Weights of a small GPT-style language model, trained from scratch on English Wikipedia: 443M tokens.
Each number is 128 + 32 x the weight over its row's rms, rounded and kept within 0 to 255. Layers, rows and columns count from 0. Numbers have three digits each. The size before them is the row's rms in percent of the matrix's.

# down: layer 7 MLP down (transposed), 896x224, rms 0.205, rows 869-895, columns 0-223
# up: layer 7 MLP up, 896x224, rms 0.207, rows 870-895, columns 0-223
down869 108:123201149185150153132115149097111144150197130136145100122112144168178119110139145147172147055156199098086090118150175145150166169093122118143079079093144145118086115106147104157137112148154062104146139096131135136165146183103143098135140118135144161141141127123081172068162133088136143151226157150142130194197130124096114161119123152132182156148107095191156194135084149079095146126096100083108095138185126136104125142142152090080103200131121130122115096129110146125060136113131194123165114160144177136072122136124108121193104117155112076166127155134091175171169130145080109165122182136116167151129129091099134075108136153135121180180138176144128096196160127166073110131077
up870 100:133121170129217170108168147150122143117195129152138140132126127119119141162145149112118072109112125140121137168091075122116131147210121114122096147135131091095107140133111117132177093132176128131117197121065121150116120124159133084097157139109159064124161104131134103080144112209190171094139139173094159156073149102136123100199136107121134138158221123089235096103157117095171105095146144092116104142115118110165088079136144145078085155134182116106105131105146139132140099163138140090147143121167088142159075141141208107129109130072119191103075161106146144152108143091093155138114140154143142090168136153103098180145177092104155099099133069085067109082130161113105089107046
down870 101:086113090084132182091113144134144139087144114142098090134126098158129158108153093139139169129068096152164179151118153128063169120030189099199134189116149078167111132137069102123183125150143213093138126166132102163125127150050161137108136140127099172161146123150107097135067167120184107094179088159162069181147134099107158130135181144159138119164082120116099148093116138162078138116102174104111120121129195146151127115130145166118177155110116069090166170124172132145070083124139085145161072139137131146164135155179118136165113133116141146140119161145128107127073132172137140143171165141127115077118090132176077145193089143165190156130110125104161125162135177090104164073129
up871 105:177125160105127131111152166100071157102116153108147105170151097119138117118151200136092113140155081152168154130106098096133106120154087127172140113159102099147111116142136114108159077101131180113105110138156140131148174148119213084144153115124146134115126137126159138102154143172159102091139115133130171137146097117084122170153149107148095083110127171085124161139104101150152159235139067176136134130157116105097098135184067128146133121106119178117109096110150170130134143140164118159048147108080076141175114098136169158140045135134187087090185085110109096170145161139166145126142160142141186109149131119076102114192172180107116059173140056112101089144121123159043116024107
down871 103:106097083076088110158113130158107105148065137132142091120145159136082153178115158114153119128164119084131110154140072050112126135170179162178131147118065137120178142148124119123114171089124079168106165162090152201127132120080141123181125112059160171131065150087103069171119135127134117122099109124139099132133095038137100127113158149095191144094182183138174105142135113177112118115123109139143155115134083144084180162177080202146174123154140122169151196148141212173105133118111122106156107126116160132115119108125095141121149142154182078129077106148137105112074070179088133130134127090145146188147101094095124131136087204140139131092080144144091135162109173128079131179125
up872 110:126134042110098172137146125165147141123169099155085112102109131114125112118184132143144160073185145169148114148100098107116157130088111162149145101150146157141106071133119158151070102151152098102166108134124089159122153189105054139165148105117092151032107144101130153120092137084164113157105120157110144113126081172105114182114123141078131119068061097119139087071174116085150123209114128157090172152180162102144174090128146123133117158142121173150077180151171110107108159081067143173088134097133124136066124121159140088189154123084138135125159147143124117165094119100108180177122099151107082133179184175124098149070119164173064130162130109100165152067113092173112098119156
down872 103:105191136120173102076142083069097127185097135097106127096146107132171121154113151139131144116097179128178167103170150139125072088223108165123118134141152047161099177150125057161120108126121105165124108108110149129121119121190109157186137105078169095102090130096105120150166145139147103065083102092155116077119145158142161114114154124137072073120174159115081129131139112176123157108102129134136071126041138104164230154112151101063145085115147193099122127148086128166104127146103114103138096085111187094136137158178135172126071137132126164156153122093138154129170141094111124162103101084100125128125104135113128158150192142120133193151117117141145124026133096139128088115163
up873 087:101072082173110090101157141107139123137154176156165145118131119112116114108096180105070164091161129131152112077132126162127178162106111141086095129075158130098132137125150161086129114140143105141076154121112097136173132089061084142127147128154092129174108098098104164165142118061085105130113202192118143142078102128152104163174170084100131187136074123127077146132092190131099128106121158164104139163191139081082157201125091075079112091176180116169156116190155151154112137079126158183169161072144136145104164092093156114162129180098128101192109177108094125115170126141106111110177132127115084160154128110158078064145174121095139090165106179085162175138158105113114138135159
down873 090:174131179056151093108159082083174127098083128134124141118130158090151157131134108092185108135135110152174111129099115077105084132093106104121097124101111131109146067181134152109123117126121178142107124113094091112118162144182151114163081144123079127123134104106107181175144114148110113125141124122090090112115078160109137153112079184141164146131172153078211123156100106117173126160135087072176117169090077127116148101117165082130081087143108128152129190066092128188167082097077171120085078094136125228090065198158151089165087128073143134087171098169145150125128158109152125091151141130174125142110128145112147121112158090149137173089127059172080110062122102142141107119166
up874 093:080128173133119137078110127141152117094177132159062070152082126150096119147099130112181178115130118115076093126207118092071151152125141098148113181131111121116131096166100132106127101196123137061165156156114106123146184102138169191096112149139101073143165152163116126166121098117135169168089153145156095142094114101184085183142104187085169139057088129148130076070115172141147094081153100114174107072103158128124191188122143133155098140145171072134124108073084114097091131128097136139173131159095108100155145128180131178098133101154147148083120167068106125080138116156110112107131138130104172136180128089134130096091157148109095084156082078095150096076129130150157053133088
down874 091:143175126134146122179101093113131081099120145115138109113095169078163164082111159136068142104137153116127144142092112162180122059114134090128103077121113117126144128045099078161155112082159108165095079109120150111185124107145122085091108069164080187114109119078093124118150153158059097134174126115163112146146111143094148106149151140165159085174130163130140218173078091081121175141172147117085117161155139154158110069147143140073050160087133181133147139112162133161201145146145086086111155105177119174066108097144085123180155110104117114136103102133147133143141094149153151162110107050152059157068168147175100108166154138123178141161177162125109126126113121104110157154125
up875 094:128062146179135140168057103100052094148098158119112129129132144189127160125125171138176132114084067168073147089154141150163110147107114184125146100052147152129139107156111166098114124121115142182114148185098116115202166150126178153132191172169147059165121110091144087158144088116122063126193145113065101129132135110156107132084137103092128115181089161130162111187109131099126103160139158097151123144160115158110141071179102176163182114177122116148118125076187151093110136114135139131093159159128130022160126137156108121098121131128115137109155103139143155140144143119143139139131123170107189140069124146077095152120124151111159102099124048152103137087106113145122165028142
down875 100:142158126184126157168113140064142105197155158094111111116130106141101150133066163172127163159106065068111099134145136154138155107147137079111146113139106138102110101092105140115105057182144130056082123173065130157101173069112090055063122173177163120126107163144132136136110147174152141186072148114166076141141084149101128068110151153149101112186163060151123144124141155160127124067138128133103151132157144126073141163119107163082087102103174132150141101063153158121122125105130118115097165128141183160122089157164131165162093115089107135124123124161047138082105146137161106173157179147134100065151171103178147107111121140141082059133126106151077148177088127082126161095139
up876 109:113194168141071089196118087145174083116090177093108081096195133203151079109107187181128109121146133142085108096152091119147147188137094101082143145206109157094143165115115120123131087125125114095116104122058100119140171144148155126103155112094133152124118105078157102156115127149076118120181121103133106127130156076100169143130121147174133154101202122066155085172144093144099109110111102114131071077136101152178141163095096086114122167076151083097147115118140125131117115113152088118190128171140084099179111169156151173078087099148137130100106160145160072144177155117095173105102154084163144070145130147142130133122140165152125133158137127096080145129097143072178044149175
down876 113:199173088117117118137098155133136136142187161127043065110152116175130091100176156081164130104126121099137153095151180090155133134110139168101170133128141080139113104134121109130107123132066122109121128137117143156082110203097112107102182135132104083149138139062162103151059147088144120112156095124044120158172143092160143164152088145097130120154111137140117183108182083127089098131112125094070153096156118158105144164128183097129129148118079094152108144094072112044087150181078170125194161188161097169168123082122114211130145119129141103151099171141188117141116097162132114149120114129166058089075101141155101085180133124136113157109124100143087175141093082128119177112134
up877 086:154161121176115074123153167191168163058115117132152178085135093167159122145115165145118186053139116136148155117171162084044083121099082100097073173134143152128133143136155080090097094148116090075167164143108090073117175110090136154146097175048082137188150145129157080152100159073149101176043137152164123107112092087185129119098144127131146132119088114096093124114068142111155157110107183062143159143111145168105144107095156163148044145151146166103091133178141126157137122116160143143089113153125173128157158111109107116130091077083157165084102141118133121130087120136125068139143169098136101104140116178138140144147124133163123142105079059113114122145148092139088078126147
down877 092:168076132066167123129095162119170097157133190166126075126133168069115119126140107166164103139122204141149142102117173151138128113088173179188207149144150123202125163140119184142097185127148161169099118163122167189108108182110171156145190104123077131129162141165118126143189180137149143193145189168113176165124161077161168165158103145057191154152154148138154109127182141151156122175170100174071139142118115151177166145185127121147161133137133102153159127147086131145146126146152143115161171148110122113116103105155094149118160159133138142176130125106087145120193186130092166168165131154102080142158140158153108162109131146134136148136142180145083160124198131167127169153158
up878 102:078154192135177128082124100139085114147166165139078101148128057135149132110150140096122055115087115140140116184140154160070152111148172132152155165162072136129109156103068120112097144158143107156124117152130081108122100113131166079179143102160143169152125074073121096137113106067118113138111118133040101141120168153175142169117118166130204110135131112118140122080136135164166117200093149145148137116080209088120109145174134151129129146167097160133096143117183137102094122106133111143095121116102095183111107148113162084156092137167210071168078167149119162069097126115116163115125206119081161132099070114132063116062106130136124190123111133110096170112114179181131110104146
down878 111:106135132141162131180124134143112130114188127118159120116154149182159106119121102124087141082114075141121130092084146101035190097194150185140117161081139174136143145124130139153161224111105066173180095118129179117096169151092088156104082088081152101133108112103081116154103113150127158138142146175119108143127105127082149149132100076121152168092120165208130093156094119153119181081101129168132145100164147133044122113164151126099157117144130128126085185136108148070119092172128110100142150123056182181108088159085163145108208090108168063150074172146113114139122101108122099128125112162184176107137166097093121139121196168147111160137123146132132093164119138111131109184147
up879 098:058101101172140157150155163083146061133114120154141166162125146102134139109139170157138121107121129104145176112156159169192077106127133142131150125079171131069100195102108118139086079181129136123212114130088117188126095112121089107166172167123131129093136175170118113161115135080086148135162142105135123111131128136124164177157136137110138077164174127107110097134105188183124181196108135157165079124118137093115116131130144116107162092034100164107148126113181079106149134091092131048133151145142154153091170132130116204079148094140143103143161104158100123079167122140158111065148091153114092129180121198129091117219102133145116207131166124086129129094099125138109098100089
down879 098:150101105165204143183116165117137133111135139087125089068156189147155165122209108123153139145106118105214166165134141104129137082129171145132071138137133130117068058123130091135122106156146113149134118158118092094056138152069072123080150108175073123123103089120103102120067106174109131067146086153108139142145135150079128121142128113078114093160136137135111128108131166129142164148108167180125151115143162116107131104065143118161123081097111089093134163167133113128169091153108183187116134122189132105101094203118100166122040129161119079154109130126128159099136060078060127121117160094166093118083109119156096118208089150132195163143076149127136092099161128108139159133103
up880 104:138152151123105171131121111095063114135152108168070174142125155184127096133117114104092078076109106120135139110166114179105162150133139100179124144120152085143152096096104142178087139158113137192168118136113063174161102149053122140206129075129142120188136116127141114082145103146053088085130149159123140152123105169124150111132076132132131174129146110084140171150147083153117085139099169128044173100101132120109114127146077156165093163131175089050086124045090153153117106105140141071142146120120188066144138112125098095137174091088155083123152101151148099083149153140215127111095100090077127112100114140133122136131117165183145126108142175101163139120176073122137141184180
down880 109:164158157105158133120104142090132077100126100156067138118153122165142095143089116115092087098162115109125083129141090134188125135153120092153159132179088103064140057131128103145149132187121156178115170083090111093107119144177131134198172110125106170173126170141099153117113111125083120110158100163080087146128197115133165099188112117110139107178151114153143176067071087161150199124085075157121177107107095125151118140090107151115131141120133152104144138126050106136065082131118114071145104084147146089127143141118131050113136049099085062154166102168138101165135153139107166122104101088146161152095128201173133092143136187099146152110152131171133087114133135137176186191118
up881 090:111136124100151134049146126155086113163153121154088089144147200125155183107109122128148085211157117156144140109182194101080131052142161118133164129122113184138165121136169181127112063143171139212136152114122164116112138092186144151077124101170090141100131132112107109109164090106136135127086148154163194141160173135151103140114137137132155085190121106120158099136103131151156102109136062157137077094201134087142098162144211120138153119118176169101084076166147080117188120159208154129122121126075114177073108140147129127103125125120148149131128124180114139129137104093124138075105128145134186060095077126135102135125134108129182086135157126136154119138070156137089078072161
down881 092:170038160120140131143070230152143109142159135073142097132098141192060129135109162171107091118088178139142131127077122178138170106083114119133107112134182093129111134081142097117102116109103174079119162112126099162133150168094178134088080147132141143110177156131087199128156162122115120117153155100133122123163071195116124130160131103118114162108115097145118203120121202150125163166161189154103159147142134128109149144120133122163146153111139099132158158126155151125102108103146106082131149129149109089131120185145116121056186136104140054146134182095118163146117106128129077072135124058108141125113111134118091201130097167068116046124091177152075159161171161091117115140078
up882 099:182089158226201043169156104136183080142127122097120126113135181107119142158160107130143130100099159136143156155074134112139050142138127138123150124122140113081128115126139145140093186138153157123109138058106122111160098155145157103113146119138112138107118147123160160161141121121130150089167081148128134112130100110119157086145159153083183110116160042139079088165082137069093088162103118134115118148117094193115117128120094156119162202094136129176059103130105127129089147195175133122093124115120128176113150149153128159058099044125099171209143085127170075103154124077157089147094090164122075135179109121107144124127112137154180139104143111181093138122151148172142187152089
down882 095:126143164148192155156163084134081133144125141071136077095124115127142148140141206141110130111045164114092130094165164129118189195178104072093136086124086136160151130114152110149139131093128071139073128162107161108108158107122125107092086076095126082105102091081100147156095148128104085153192045121109117169117101076125106113121206118174093164116141078112107087165104079123080095157126070086155081144098115152124093107103146172086163112152120190145129085158071194105178134165087121087157160113135095143131147154113148161129112171142114123116187133141132115133155157152147110152091090127118103133094100113124168161078110162099119125132138181153111202176079170125098093150149
up883 107:134137125169173162186123141090133145091120084085113150091106174186113163166108168171096118104113083126142137098135131095123118171070160162132171135109124076110089163099174136158129124138089126091054163106134143175139181117115141173097106234162107136144177152149108096157134148045089090119110122130099116152151115135129135066118147122141119116124090178158142167129133133134150138113111109084134106155066132134165118112108113149142157039157099117179105113131188135123120127081168150154105169148116108112153135113088128163147111133135118059108143156066164153115167103050113183131104115138108144105112121164107067213182181065102085098175124064077124156103167102163133083105113
down883 113:125107169102169176176109133115159114169089118155134105215151034083094222140071152133139115164067112082137154211168122174142150126148140113123155121179123163128155088059123114097152110094172112167127148128131098082082083134112193159118112147119153157126100072136183144148119148163133113041130096095109152158129139113201143077131150132140153101105178146116095129133188138110073090149126135147114155155147143188151169095160146072147120110112121155138155134129118100159095131120130067056097090147125190171134133150122086114083135151123119162161135094160108117129074079126144151128073124163125144114094114142152148172173077111126095098122137097118055087105091136146139122134160
up884 106:145119127120123142151117173062137115128105087164078127113116093138118114113121171146083120144113145146087103163131147113160121141149101100168112073134104128142048113165102166142093109075120109062120142199119100107109168115152095135120170115105186078140116087139108151126179120099091140042134108136119160111219159201055099112160125138114154101114134103120093120112152145114202152186125082202122122156181115064146134136157124179137115128143143159140128150139157138134146155156092129121136085127141081136160134125122146119138108218100062127173168149105132119093174088102110217119109101126130091144089071149151098190138142120114151126150196083086044145182134099108139093179129
down884 112:151152077184188155116101202082156076185156122105081142158110126144110111112153187139134131143128108137148076166151083111133167183077134128107098113142096119161110149137133128174140126118111183114108091112103152077104152092148156148101169149062074058193202083131122100078174063141076152090148195143136082108151124137128136070141156171145124084148144099134146106132141146130124169137107130155071136077136097140159093128121140074127188085095110167099075101125175100114118152168141097109125170119172156094144150140138086069144158168119110177137143138122158078111102076115150169163132136172079102076097145104146144165085132110085120160129150140122132077096129082124150158204173
up885 100:118168075120121064093130136134139181079138130105140152126128129121118114170112180179094159126153114162116114140179140138141143044174071140136099142182168147113111137138140181126099113133119118180113126091172113140106158156157055056098169112138131164091148153132062124091072116093181161164138150124205166095082152055121131061126111155117139149150143115146096179109112071083124156152098129134118141164162108133152091085118098096151138124102116091122038061116151111143113123157120114154094133088193161074106089125127119066165165106167103154163146121105144141117131129113159137098168127138145146087126173152133170151148168089171141131161103082137163215154064126151206151123103
down885 097:073086145110107142116182105162114141163159124116140130145160073103147115090141151130159137142113121116000162169097100054150118142067135129149088099144071088163135145071132062159135120136079147107132104112060183097154101182172088101151119110115142147162158133124088122202124141164158151135139134147150066125082119075127103183168152092144130157172182083155124105149141151179101185093143084115142095127131123134096146107115127102166135062087117071116153131152163125138126149189119174143120131112134131147099188140134138138134117157112052064146162117181149107108163179052151100103136150140141129143120117150152092092129152120132148128147217147124133201136149172137120134121083
up886 104:117114161131161117154115123096135071124090143139135153138112188148172092131166061121107188132134143097155083147139116154099107139127105149121196148150135114112075145108155104103039087116135136131136118064109140130107107174110143137118137097102097125088150188148130131085107145167154146090097170118145139065089090128118123124072136129152132093117098064165167144154073120156084178113135126129030063151120127159123158092152110089153162156140153154131114084083103203135189150108170199114077102073108165113186110127097097175127095119151166099153116128026148161084117116123067120099121179130071160125101142149098137118103092103096178172146152138082120166146114143167198122149134
down886 096:144113160158185103144090101144069196159125155157153101099108146156121137091144175128199151174107112097126145074120156145049131096120157152137092093143142135172123102121070136113147071091118095124119126119081185186106115129072124104166122080098171152153111080075163125094163086077092120134202165121122134237159106119072080109188114120146096195121192111134092161107128105175155147113155111114129170115171135100131085090126078120117121154170117105098184118142164105188074131121102160134120081173141125124105138112097125114161130141086156168134128191114135145093177178112152114115151126161147122144189093091115134146174072165176148139113101153114126187143127160109105147108098
up887 105:105083091154126153120133185115095141175153151126154140091165099124115102187109099085178193138168102130072166156186177105185149214108097162079204115128140156102114151198123147139109082134147126175179145145101136124154075146151162131134120146168097161122090145145089119179082119108102129164159093105134140172142117134134137166123133133121091138164084072176208086148182116163121121103128127084107129145152126080068137144102126121083096109145117115143105160115119159146145039145171119135093053098111129146141100130132131079147077119123064133121123221122115121115111144145143149114162147122096134071113190074138134164159104073149123097096121159126038079099129143137132165130154
down887 104:116076088088154140061121122138113176080126128203102127120136051204084122096123107142163136137099097135122146132090141153080158169160100137132076103156074101168184107147149119130158158108039100137155138146198123147088101144047200091117141095170139163161172120151118154123144174116128124125115154107070144137129080123048112117106105165096142075077086150110184133135095184064169111115104186194145140140137163093096123142112164102108110094147118166157143148164139093099145134198074115123125185093124136144094102119136092102138140109151146118156118149137097156178094106165081089142164145148136109200139095151101146129108128119165123163070142149122080152094131123136146163078112
up888 100:191098145180105172064115115167122108150164132108116155124163092126169125132104113133133098179101137135151175097069124122114171116164122027156137173131152130088121165162127088157159149095098117161154139224106136115107192122091069191153124152138129119211174112144166105113135153058111123102107150125055134136077143092142128152172155122093144132147146111116083116153108181084123165145117182048130132137120156102144114152183068106085126171128147161114099100121161144159152100068151136131111124138098118078084165121147155146160155095138151087137126147116046144098082175143096040097087117138144091122166111164110113104107139158097100099121101126120144210108100097150123118086143
down888 089:135128110157207174209125103051135141101098132111082089169116105149142126145141145193144140131181163128168116089100113113131106196150104144107122054080153143130149092133162160131136111130134159122110118047127136103127180090159145145132116121120166126044166109072096124183152108162142159133101089159179107054179129096130075074149119101179174154089121191123167103107120166128128143117112124142095085135097163146095125140075151151132113101150145102107127139101144099133106101107101090081184074063155198146142074124048124129162152138166139125123158101130141138134134117111107201145096140091172139136137109049076122125157170123149146146123138147157144073113135159110145185168175
up889 084:134169142078139103144138161159132118096096081157156119101139085155181140142106081187158083120111101106166137136110163130078121092145138139152085097136105063087134123167092140214103145106142087089156104168158126128117075076126161066150093135113091141159146100107156098089101122121198117127113128108172144171110192124177153115128115157146078084086140116149120117214119138122148147128080094151131183082158099128116086143120093117141083097097098142117139120201099111107143094110130166202137176124125127122179110147159188172110138182185181149106107151129120146173176137164148172174112167073103088158154141153127152108129118128106167098188130164110184101105059187175134097176153
down889 085:080157145096146167141153068101145179120137150122137119053153091232175141144086161101115154131181063146092153103066175113066124137139173176130091090056161130168134095131171109123116076069118161104106133136061148181106129137145174096120103170130143141116120159100176118120159097166159116132107078096141080162130060136087089128132180094138101150104115185096122170144167121150113065086098142124110140117137116117092135103172150082091163144124097121125163169078123145161148159154127135146130163132121106206116129140113122107085125091158080134159135096141110129169152116148125188125055138093117102145149145168150155114180158094128154057135156183139134177138124090185080117101135
up890 103:139110153112135165123100136164206154121130142075143149137073134109115179167214129160133143192124116154130127098130156168103157109109130116143136100099135150146096105158120148072057120128132177139144133156126123120106119182058125162108093110167147181182079098125137087154139087173144077160162142081151120121128150110084088148131134136147114165148096155149189097109102146149109141113153157156040140120159099158118132183070127113123179111142130148076068067160175085122116118162118098125125197179125161119123135048106129178151135066088064067090111151113111149138119178130177081187129130144173171166127146176119102140102169156158102158087098140166105133093070090096116156094094
down890 100:152143129027115120125138091111103178102138167118089179125088179138120110093134165122080139142095169122098171109118107102150124081171175163100105131174134143133162122155082073152117128161077122192156150078118118143103070120093151081155136092125114088151162125124105168107158139135076092183126129196104151119157138152176119131132130125083211057080128108150165162120108185088171133087115175106104154135160202132130156147137181134114101159103117084125181093090143136076120093123202105140152129143181135072126116118162132138124159125123190145122092160137171111091075093202110132085156128092122081119173123112105143057118076122128094129167121167120199101134104156163114134126156
up891 089:072105184110185133129114153111129158145133207128142115135145121068149105130119215090134162118158138141171126138175154161091161164116162172219185143144117141121088184114123163139104207179082124148119143098139135112115156183184124219090158116055098171153087144208129180152118113128127148101128150121172171072054107067111098145117084113144143102101105132140122116119130097122125106185151151098086056070111143090168108120104117118104119110137133086093172115087082130108117126137158135080151124099140135081145135105160138121124085130127122149110179083120151204125098098121093130074126168134155128084130109059175146125145144102122143112169137131163135126146132158076089128093148
down891 084:161127120170115121159182099154146091128132091142110125106124125159124167130150069177101164146144122132152134103082163099155125153139128093124036089127112135180179082144176132076167080092130106135146111179086113171134108039059106077131082140142126057129153096095114099081149124102140104137102167129159118176185155145149166108147197159129252145133138108102178116155129124144124152088066114121170180197140105203096162157182147110141158117135138144136143180128160154117177090143134076122117144127113111138111093152128123163110171167102130128143116142115082039145133172174173141136107102138137094179095112181082150120134132166134115171159117152123132122128144123197114129103148
up892 098:152128155159135154144112110064106182146116105126126086063125191131147116083146213073139131122092118110143151159120108146147175103134163073162197134099074111146138151113180106119144077173111131105060152136137085118072164157113138146152106189159124154118116124085108123131166100067111155160124145124117157144132072082132121170104142119133131144118137147135100151052076094126180176134201164157148099114150112079149116122112174071130120151098057126091106114072153112162146137091178115090139123141128091130127182116111086171114148094148153198149122120182131096139128113194150117193181163114055134125118177122104136141114108085141089141141106123025136132098069112094132094113089
down892 101:082086152135135145113120055123142167093212129069155114154117143118186132168128200129150120130119093124132144145143126116069112144123139116145125183099124115132080108123126131109164107135175185156128137120174162092119151083131149081134147122188117166164143128156149138116189109151117099150160129108096128156127138142125159155093170103137103119088132102146140222124138148150188091098047114113108097182118106135090110141138184134180151052084089147165156189101077168048125106068119139123100108083205148163154071185192171110136137125166123121088115158078107173138064062138115135104087120125146115144175202126116132137117083157135080068157143118130101104114134129104120160140114
up893 103:105174126152147120078077130088099132180160129157062171083127152115110093100191124099145095120114112160082120092176111124067153140112103102175104166078128144076168098115135094141111114137127151103103113140131128152095118123156210109164166123149161106175169078138123141121178109163090131153133102113086150137149109167115132176119153097108147153180158117122085176096117104188079120074080134117132105089152111096123094221147112122064097189135138083084082140079126135135069159093110132121124144117092176127120152175122167110099124064100150088067183167161107157099127145132173129104113179127054092050168111140132103160163145132149133136167122170135095138156115101139156168055167
down893 103:112169150176123130120133145060197124125171128160138105107111134136088181089180067127149096061166129176139059100119097147068139108134126125193115086082108164108106106123171083100112084136127136123164142109110133149140111151120127101018070138111116092111191112109093149199156096101135159143148101154152025085117153119080163141139138162147153153103149146115128120105123111149110095091116154067106118104168145123073137180174173119127129127082107164143110179159093132145130057178097084091114079074137164145079131101158099103106145123179147082090150118173134162075119165103156123165170158188058137095141121145132122127132142130113116098092129090175137106170116124111096114106145
up894 106:141112140094136129143147172121101107169154147135122099181047124125179142121042094116109147113090161089156096145080176141082155099160170104134089101126098184143109149100123115132094073148107112168109169161060119145129122079155106167079121108172102096100149103082131178171115114125139119119039160174092126163045107128164142149159083142101128140060138136184149125068113146100197122114162140151160087094130074098173123131155136163174185145143131160121158156127139166096168175134094173138127117170157142159174090129136125137120203103167127129090181172156132143106110150122181151125183134094132128165120099114143147084091113131084104169116101132149165129048139115093104063093138
down894 102:073118131135096160118135136100146114145173162101084115109110132135150128119138187163164159120058120169091109118094068185107139131174131049151222118197127098129087136119186138153124134120135146081151172117104174134191158106128134141140115172119123191089165184152112104112136141085156152124116086140135147153105149091199168127159107125131106135121132138143096130133057064189141084118156132118104111077103102180116163181123131154175173089066144154149131083150124135094197187143166138137174166139122151155148133142129148211045126082097083074106125119146175081115157126077122114131106095091116149146163139099129135095125160183147112163162133111126081174091095132125112085108098
up895 104:124105106127134135112145127144158119131060164136085151168113091155136175118136140111134139114101113163117140129145168173097135156094107148206128193139172144139150161199138133121083098169142119072150101149179118105111165170115102116125180100144133076138167167127156134177108139148137116147094169080127088118067133117136103093073136125098184121137123136096138100134106155082141121094159112117170137036110114185191110083159123083141143147109147114122099194122089150157087207185086187175111102114141140064149192151063168093109107112072139163079133091097119142077122171118145125185111057148125111135144116168170153143145188132197116117061123068098093112106106128112121170117127
down895 115:085112147154099130083139105102132100112106090083138104157118131138121091120162142173195166171098061091175142103131202037095158112102101161095189110067092090127084080103125063115201139057100115153109181140132132069109065139107143099108092105143170156138167108110141167149129159138089079135095150123112094090184118175145169126145160082134162095134126170113064131159129085132138080105159136136119139171109155121128110125164055140159122123103122134155187139162140145110125096158160121153146116096135077073147101161177149110151124105170154152153124080153117106115093093081103119154148142146141114145125112131159117124079104133133047088160081173082151126172053148122109082164096